From a checkpoint of a small transformer trained on Wikipedia: vocabulary 4096, 532M tokens.
Each number is 128 + 24 x the weight over its row's rms, rounded and kept within 0 to 255. Layers, rows and columns count from 0. Numbers have three digits each. The size before them is the row's rms in percent of the matrix's.

# o: layer 6 attention output (transposed), 256x224, rms 0.224, rows 167-191,231-255, columns 168-223
# v: layer 6 attention value, 128x224, rms 0.229, rows 104-127, columns 168-223
# gate: layer 6 MLP gate, 576x224, rms 0.283, rows 0-10, columns 168-223
# up: layer 6 MLP up, 576x224, rms 0.292, rows 0-9, columns 168-223
# down: layer 6 MLP down (transposed), 576x224, rms 0.269, rows 0-9, columns 168-223
o167 098:129120087138126114107111142135127149111132096143116148104128129136134127142143143131092109122127128121152152183110067185114131141107178108172117134156156135125106127093
o231 103:153130167125121133126151128129116106134123135082166105111172150146111124111136121121172101147130123113103073101202171095118129123146069114128120108121108119148168118164
v104 094:108129124084097116120110142103098167110098122172124110158116043169131123093144118111096128118129144094098143148125188117120171131121186154126107105116115113121139166116
o168 097:143135091119150117106140147157128131110144085105162136074122140090118155117137100133107123149086129148175132154127123151116140127143106149134124097112126128097102107156
o232 096:138162169137108095091134120126148113117174157124084151138127135160128111138133124137172126107154131159118115075167125117163107081079115110114168126130132166136116159127
v105 104:104124178121129130129164106124095125130111146136145149150113102139122094123072077119179129129070121138131172137089136166167116152134142085121119088154105099150119184101
o169 109:100172142144137137148103171121111122150149119155127116096142154103145116158121131157154125133123126119151156154153171105077146086118127170131140099119131129128117133166
o233 103:166110120127128141119124108153152096116128154118155139130147103144114125131124145102111140125155186124079125116106138108140135146092128123137143169101168133106148068141
v106 087:146108141116142140104081147126099095130095148098074104095155128092159132139133146141108139116089130087126158131165124073178093134148127120176109135129147174179096119112
o170 091:115145113135155137093139148114148060150121127113111161136144106141118103125137103143135164137128113120127136105129153127141147106096156117115127108138166098144111103106
o234 090:126086132125108100163165148147126150118144145130120095126103134154153128104154122101140076083170145184118103101134160147133112109166159126139123138182101119121180146127
v107 096:109147141143130179111138136107152101134128113106115141130146105147148143140116105066161146114142159165097157128131112135087103099086097101116124099080110152120139119153
o171 101:141107152123135089087127120110102184116168117180074128110129118111114147117128172154109107105111121143172169181139128137163124123145135189133075125137107141135114146133
o235 101:102127106125095123171144110148116092110100130119152104163144140116136099139183106132104147107103107116126089140111141163121122134134145119142124121115152137084163116147
v108 088:110102095120138155065142133074150073150124189137132127121137112097129134116116146070127101125110141145129089142127122111146135118124095170097133131151162077131143118125
o172 100:111107096143074113151111125159152136120128098113108119124128137134147135113113190144138107128114154106161127162143112124164133139156191151113143094117109175146114123162
o236 094:109167162097136114137104154126083119127108074121178150149102129139147118123120090113136181112140126133101146085068106097116146140139087131138100132105129104158094111105
v109 092:107180161138118115133122113130122088106136104174110097127154124146097140120120129130158076161121118151165136104082152076108149131140170108149148124182115118125115160105
o173 099:099099115149105118152141156094175099127098152140101091104126154122152107144133132140100140087107129097073155132139142098144091154168107180124125114120128110107136148120
o237 099:122153101131146138119116134158103150162093145110160145163121106126123151113134120114135092124154135164135121137122109154136112133067163116135090115125129129103139099155
v110 093:127144147131132121104099129115162164132137093144158121112142122112145085156116102123106163109175120194146123160126124129094162108108128144136131142122109072092145128139
o174 095:114112142143162108089128137094111171133154114134122115161105125164123108108075108102129110088112112128147117140149125164119066108128171126142117135131095184117136129082
o238 099:171120148158148127110117126133113135151129161137136159094150093147166133150150109119109191147140103097133153111126134133154194148134078133137146118116136093150082130121
v111 088:141156125131160096131120069106108107134141132137093073196123130115143123152127175136145133153115126115093113101097113148102125099123100090109091074087130139157104150165
o175 096:106096140155087089162126113093117125161149105165177086112148124157095134122156136097115142113108120105139136153123104050133135138162127118125106163167116167113156119134
o239 100:134076101123170151131117113122051143113096103125128156122136149109135121121138140124126124121161165128139126139160164162151131112124154140079148090149139109118128107106
v112 101:185172121114129124091119119155105172143165088144143168135152114187095107100149154134116090140139133131108110138114082098135134114103121093136116139108124136101189102111
o176 102:118119092140101136128130108126158131092117091122126119109109140090090118170100100099138113169141103111148138090151134090133111155137126135086166105086109079146114144115
o240 104:151138152105106138118151116124129111122133141112070125159105082096150142111161141111126123136133110113129154137139135172145118108168140153122105136164139148127143136114
v113 096:126124134138138099135125083113110107112121117140128110146111114144162123159118110125118097116110150124162111096157128143103150123124177118095130131143133138159114106154
o177 102:151153132136172128146107186146137098131146134117088143114110120100118093103147053173161124142160140142146133117147132106114138146090125137155111143110145128143127114085
o241 097:129154133112128131130159123108107125129099123136169140152116124144179100178121160122088142123121116123107133135103108142142135109158117124125122130133121133146133139144
v114 098:134094161147141156108113143134143113160148120145144123124162161130170117144155123083096142188143112148150148082158163159146129099093111166130162100145140083133105154157
o178 103:104128152093071123125118103145131126133127154154149105129119135095117176129112150127135130108136111115151095143132135115141166154173136093124131165161124111110123114084
o242 096:122134105139132111138142156094101131126133136116136122206163086145140135122121126146128120106116126108103116120115168115118120147098168140088078104113113114171136096133
v115 093:158155150119131119105129076159141201141109135141157131084140137119171107161145103109087167135116154148126096104163141145110149135151138131134084171151140116141118130085
o179 093:137105117103116125105105146151122119120119178141145102151142109134146151090079136137143128129112143148128131141113140136124096083140152123103093120110091098081146114160
o243 099:126134105140141113152120137114169069120113114099108119131120123112137134162172145125135084088147109140114147159149137138143129149105143178154176109147138142133107140129
v116 096:086135122168164184102138165128158107138102132143144126112186086150129142144122123116125188158138111131107118127179142146110138117116181166110163136122151100137125108111
o180 098:141151138111072146136135131172110154112117143098150125145130160097136135122130139094098075137140105126130073168078135153108121077125156141114145154121131180132141102100
o244 103:152092093122125102101138119113127130101146117116113130110082134124102123101133112152108138132117162152121141142105114119165123154126102132157110127171116110103158188190
v117 103:153122099127116175143081156105108174136169127137140131152077179152166144127121117121194136107141117116170105164101102103144098156111126088108139153128114078158104120126
o181 099:134110112150102148146102097111135123117113142173110137112136106110097126125143114095146113148129110140108154129146110149127114129161138092143111125088117092147163145130
o245 108:103134140136110141102170145160132144110101122118107155181111091151138141123118113138131135134124095091123116121098161123103141126109146132120124143111145144130138127138
v118 095:152100131124172124130137109134097078147136118131202113091125157096105110098132140101071140131086145090154141117169096106130130166133108104119129142115130115129152093082
o182 090:084141139127141151131154135125102118173099170144118161137132131163108072130152149113142092145133122116138150125113126150171154148129127160150127096090152118124138172150
o246 099:152124129110095127159152153208154180122154115097182111088137108110141137138103103156115121151147088144141159138132102153100110114138151149124134137153137097135122129146
v119 098:113130109162143184160105111117137144094155131104133135095112148136086123110133151124118094120145173106106149146119090138113129129092096147138110149116118134135150102118
o183 098:154150151085112127119115098121133122141133147124086116116143105118134103133051112134143172192100137148121103143118151112150146107132135151088116155063090108087093150112
o247 106:120148112160087158129162090143136162144117103169119112130119099115143148127130089154101158109108123121140141099171112127124103125125117094162143130139182121169143132145
v120 087:114126125164112123097145123121123143095177119129137145129124096109111099174123138167148087170133139121141146109112168146129129113125088108092162124137153097096125164165
o184 096:128160108159173129136132125136100098134075129119145127100135125126095107130163117118137148141134176143134089162105133074121144185132131157156139072100139127138139138070
o248 099:137107122131069177119105136055111134152130106122101124109154152099124133096084159104139148105110109136131172119163121117148133112182132144148147133135136119143115108165
v121 088:137133136127138095160111089132138119044148106112120146122117110115130145161141133122162131162122126137080112149125160132100129129114164126103157138106133166155106115120
o185 095:174167115149141139129143094113080173137106111137106091102110114135145099129087116148110130129111130102110114141085088114156133131144128168159113104156105139147123136155
o249 100:100133135089142136133140130120145110148108143076142187108132164137118118108129141110103130139080157128142079129129139118197129109102124080168097127149091109113170114136
v122 099:172163136082096145108139179145132115128175101142169147103117150102112131143130127124137155121151173156110148159135129131143112130094109154088166100119137115119168135133
o186 105:102113141159128202189132113127105179160111085098105110128117104126134136129116150102102103117138107159131136120153111103126154147129181148157148143107122120124109137162
o250 102:121101153130109067111104105115117148129130145112156118141141137160127131104145132143123106148094107093136130115123137097084091074137084104110097136142127131143126142101
v123 110:130124120152102092099175147152098134155140108107131146141103130111126106128107145162137102096127140120108120124157108158127107115182135137144120149215115132128101098112
o187 115:118114138101130142124108133136137097141106150163091135128134109118119139133167158096105123118095076111094108111082199099110175146136132122122133110113124124109105125103
o251 088:123090156098116134145049124109115135130100116118167128127126084132116138115136125139144147119161167125154155130168095119121077087129125118126129157114105104155139120161
v124 090:102100088120115094153164141083124134111114146133120136124144130138132131116147101127154105138141157141125106140181085112177107129150124139130088120082142080143125151144
o188 100:133098171135103131118132078160133158121159086099166121122110114093145145118136164130162118140115143130131141109064101162100126119056091161117130147112125195135152157139
o252 090:059123161126185129128090164159141141135083164128108133110126132143129127177145119128108108117138116106106130134143097094108135091122138092170137151149111110163123108098
v125 091:102082140135123133142131115079120062118113139107124130142147120106161129150113109167126144117137120105158147153122138117159151085145114113124130123163124146133142138109
o189 096:109160145164143080137107113118115192086090112101107112148152152124135114160144139114148171145088103107143140118136112116119126130103134090164100098160143117075119119122
o253 095:106104112104118111120143180133131143125170146120134129116159114129169112144120126142138058111139137148111146117111179158121137161123153145120161121164127095136124139136
v126 097:160119091101128117108111136181116128135132153115109126118117110083108146109133103160133128139131099083142112084107131179153157138146135122096150155150103093141135138123
o190 096:118163139111074133110139113192116086126135090142106145128152159146119114148117116156131115125136115148098177161156111134115155167166160105159119142115116143133085132161
o254 104:153134136158126137141162145115143153146076125114166133151121128128143127132134150080088105129119111168152136114119139099092131131143136099123087143093138122137177134071
v127 108:143099118179138156084152123092108095176119108137143139069142163139123091162122152141143102132118155141118138138147141145166129111097125151088163136108097104137162160108
o191 104:111168145123142156132129124099133145120127087124132105143110081093129144117083140111150103130120140110096100136131148077137144113136133150159117115101138141148093163171
o255 099:152163147112096148127100112112157128149104155141122153140094100102100125148141052099136162129138139137139155137111135144085117171166147102079129165151124103149129098106
gate0 100:126164113122138112142155123137112106123166118157087139127166107135161113120100130125165163136084111130111088098147146125144118142132109132106118150064087104157148117135
up0 112:127105103139147127133125115141147175099143075147179149103092135146106136110148065142081107141111127145121113155149105132104114156130098174116133138133143109094132148105
down0 102:126109153163134140138145126141115140128109129104117148120130160154118096129109097129135119085136115124147134177129123113140102112134166149168127132149128124138155122135
gate1 102:110106138117093110130113134128098149146125071157143100074102118122128159145131096119077129117169121130104124126119130122130172153125086088166166122103140150114110126065
up1 101:102116121112139109126087097112138177094141099115089132097077105115095147102115108100143134106132115105097094111144148094118160132103132079101195139102122122129126093090
down1 102:103074156169140101138128124081145134152169129116150137138136157088133124112117143122136185161123131139117120157144123136162155135157137098136122127114111131102110126117
gate2 111:106125132143132158119187124151144158109161122092128114109154090151152089129112115135130151144106142123108108133151118083133125104145077117120144121132096169113142161142
up2 103:180108136112194163182120140118123101125145117143138096091155156094135160111135138165086156157101125142144136120102100138118088118157128118129143119135132160062122126107
down2 104:126139112099142156146169148116099106142127123125133096153122141083107114101110175148070165172120126158158108134125141166071111113118179095134128106111097111127116139161
gate3 089:120068107118152128125166147144119088141182140096142109143098087087110177137123121124138119141161136129143117119116088096139122093115126118115137112091094105143104116127
up3 085:152113091144139156088122104110121110123119102149128146134147094135124118146145166129138125147167130185153115113133082113136123144142130122123134112121131097114105122126
down3 095:160147079129139118127132095139121106148106109148137132134117152110157095114151182102168150139160133123147090155152111094107112143156119115104116144182129154146115183157
gate4 096:108162143112145120128093155119095091128153137102106145093119156140125121144090111116106134092146167127107154140125173105126150123129131087155122073135113084125127124124
up4 092:090147134140116079119121134096146132116136140111128127094109120132137130105132108137113124096105123157155106144103148145121190128135161113137157166105123119160121128122
down4 109:133115146143100117121118133112144155100114121185119088136111146136177139139088111154100120117141148154156134125117110135123143146122154092103124132105106120152106120142
gate5 105:094160154108130127099100148106126159129127115153091134147130165082157156153146104167109111154112141133089130103143116098129116101129115135146102098176075124177113105120
up5 097:163129121125141128166174112140159117125128104107159157137130093134075094141157116162117101063149133143123125157099143148116161124120101139122163133085141096140125109146
down5 100:164161114111140139142131095173117154135135130112150104116166125165108166136145075171135110145125100152138183103087114190159152088120122116138145158108157116123144106159
gate6 096:130112153149104158092115145174132126082095106130103163135179167147108118087123116140151119103134165158110124148138112099133124100160081146104161124179163098107117128135
up6 097:128129091112131142143168105115150089149125115147105098112103114126117109138126125096106098092136138100126140129151134135107100143087163110133145076069127150096177147121
down6 100:142141146095127169099176128137135125127111085133105120102117152166126126100114139112169121082173171130152106154155110108136095170116107122125135138086114120124134083156
gate7 089:159144111152054160153146142062164097148139096114117133175103089131145109099118157073135113160134130094130113154142149154134117105101123163179134150111114143118133112131
up7 098:097132143091149124115134110095131153117095110150136158128158116170137125130113125130099148176133133133142121131172113149156150178144146082168091126169133138112120167166
down7 103:142104124107156169158119123145119128093140159142139136133115150148113089126111189135106141125132115142147103116125098147117188107151111074141150111117118106093112130153
gate8 095:127130130127160133100078151151106138112153145132095125124129140146104133134094090133094081124119153098112115148149113183169096146130180116182150123177089142143123138114
up8 091:102113151109087193173123133138144124136145121143174091129116141126155161143129108111133142150150130116132133138118163127141113097115131118114112203134146104130125122142
down8 097:123113167119123143102124069170156144110141089174118159071138134102126154088146084128149130108124124107121143134149116129141127156099095175123117149125144160118084119152
gate9 094:111108153132142078168120138138140168141137130124114130165131135091139099092118135119147161111105154141091178190176119118142127143148103129119087146088129107179126145060
up9 099:101144078144114150133143116112137159164146139116153151131110107140144129126120127113102112132150123140110108057111137110130142098128125076116118133093154115153103088141
down9 102:139118125094123150117153136127164151132130093150146164126139113123129157132150107077079122120170144169160128101142135132134137111091143094118158115117143111108134107132
gate10 095:125112132123139138155130138100141099140144162117135165135128180115141120110139158181116123130111123114125146120139153162117107153121086122144170133160119100148079065138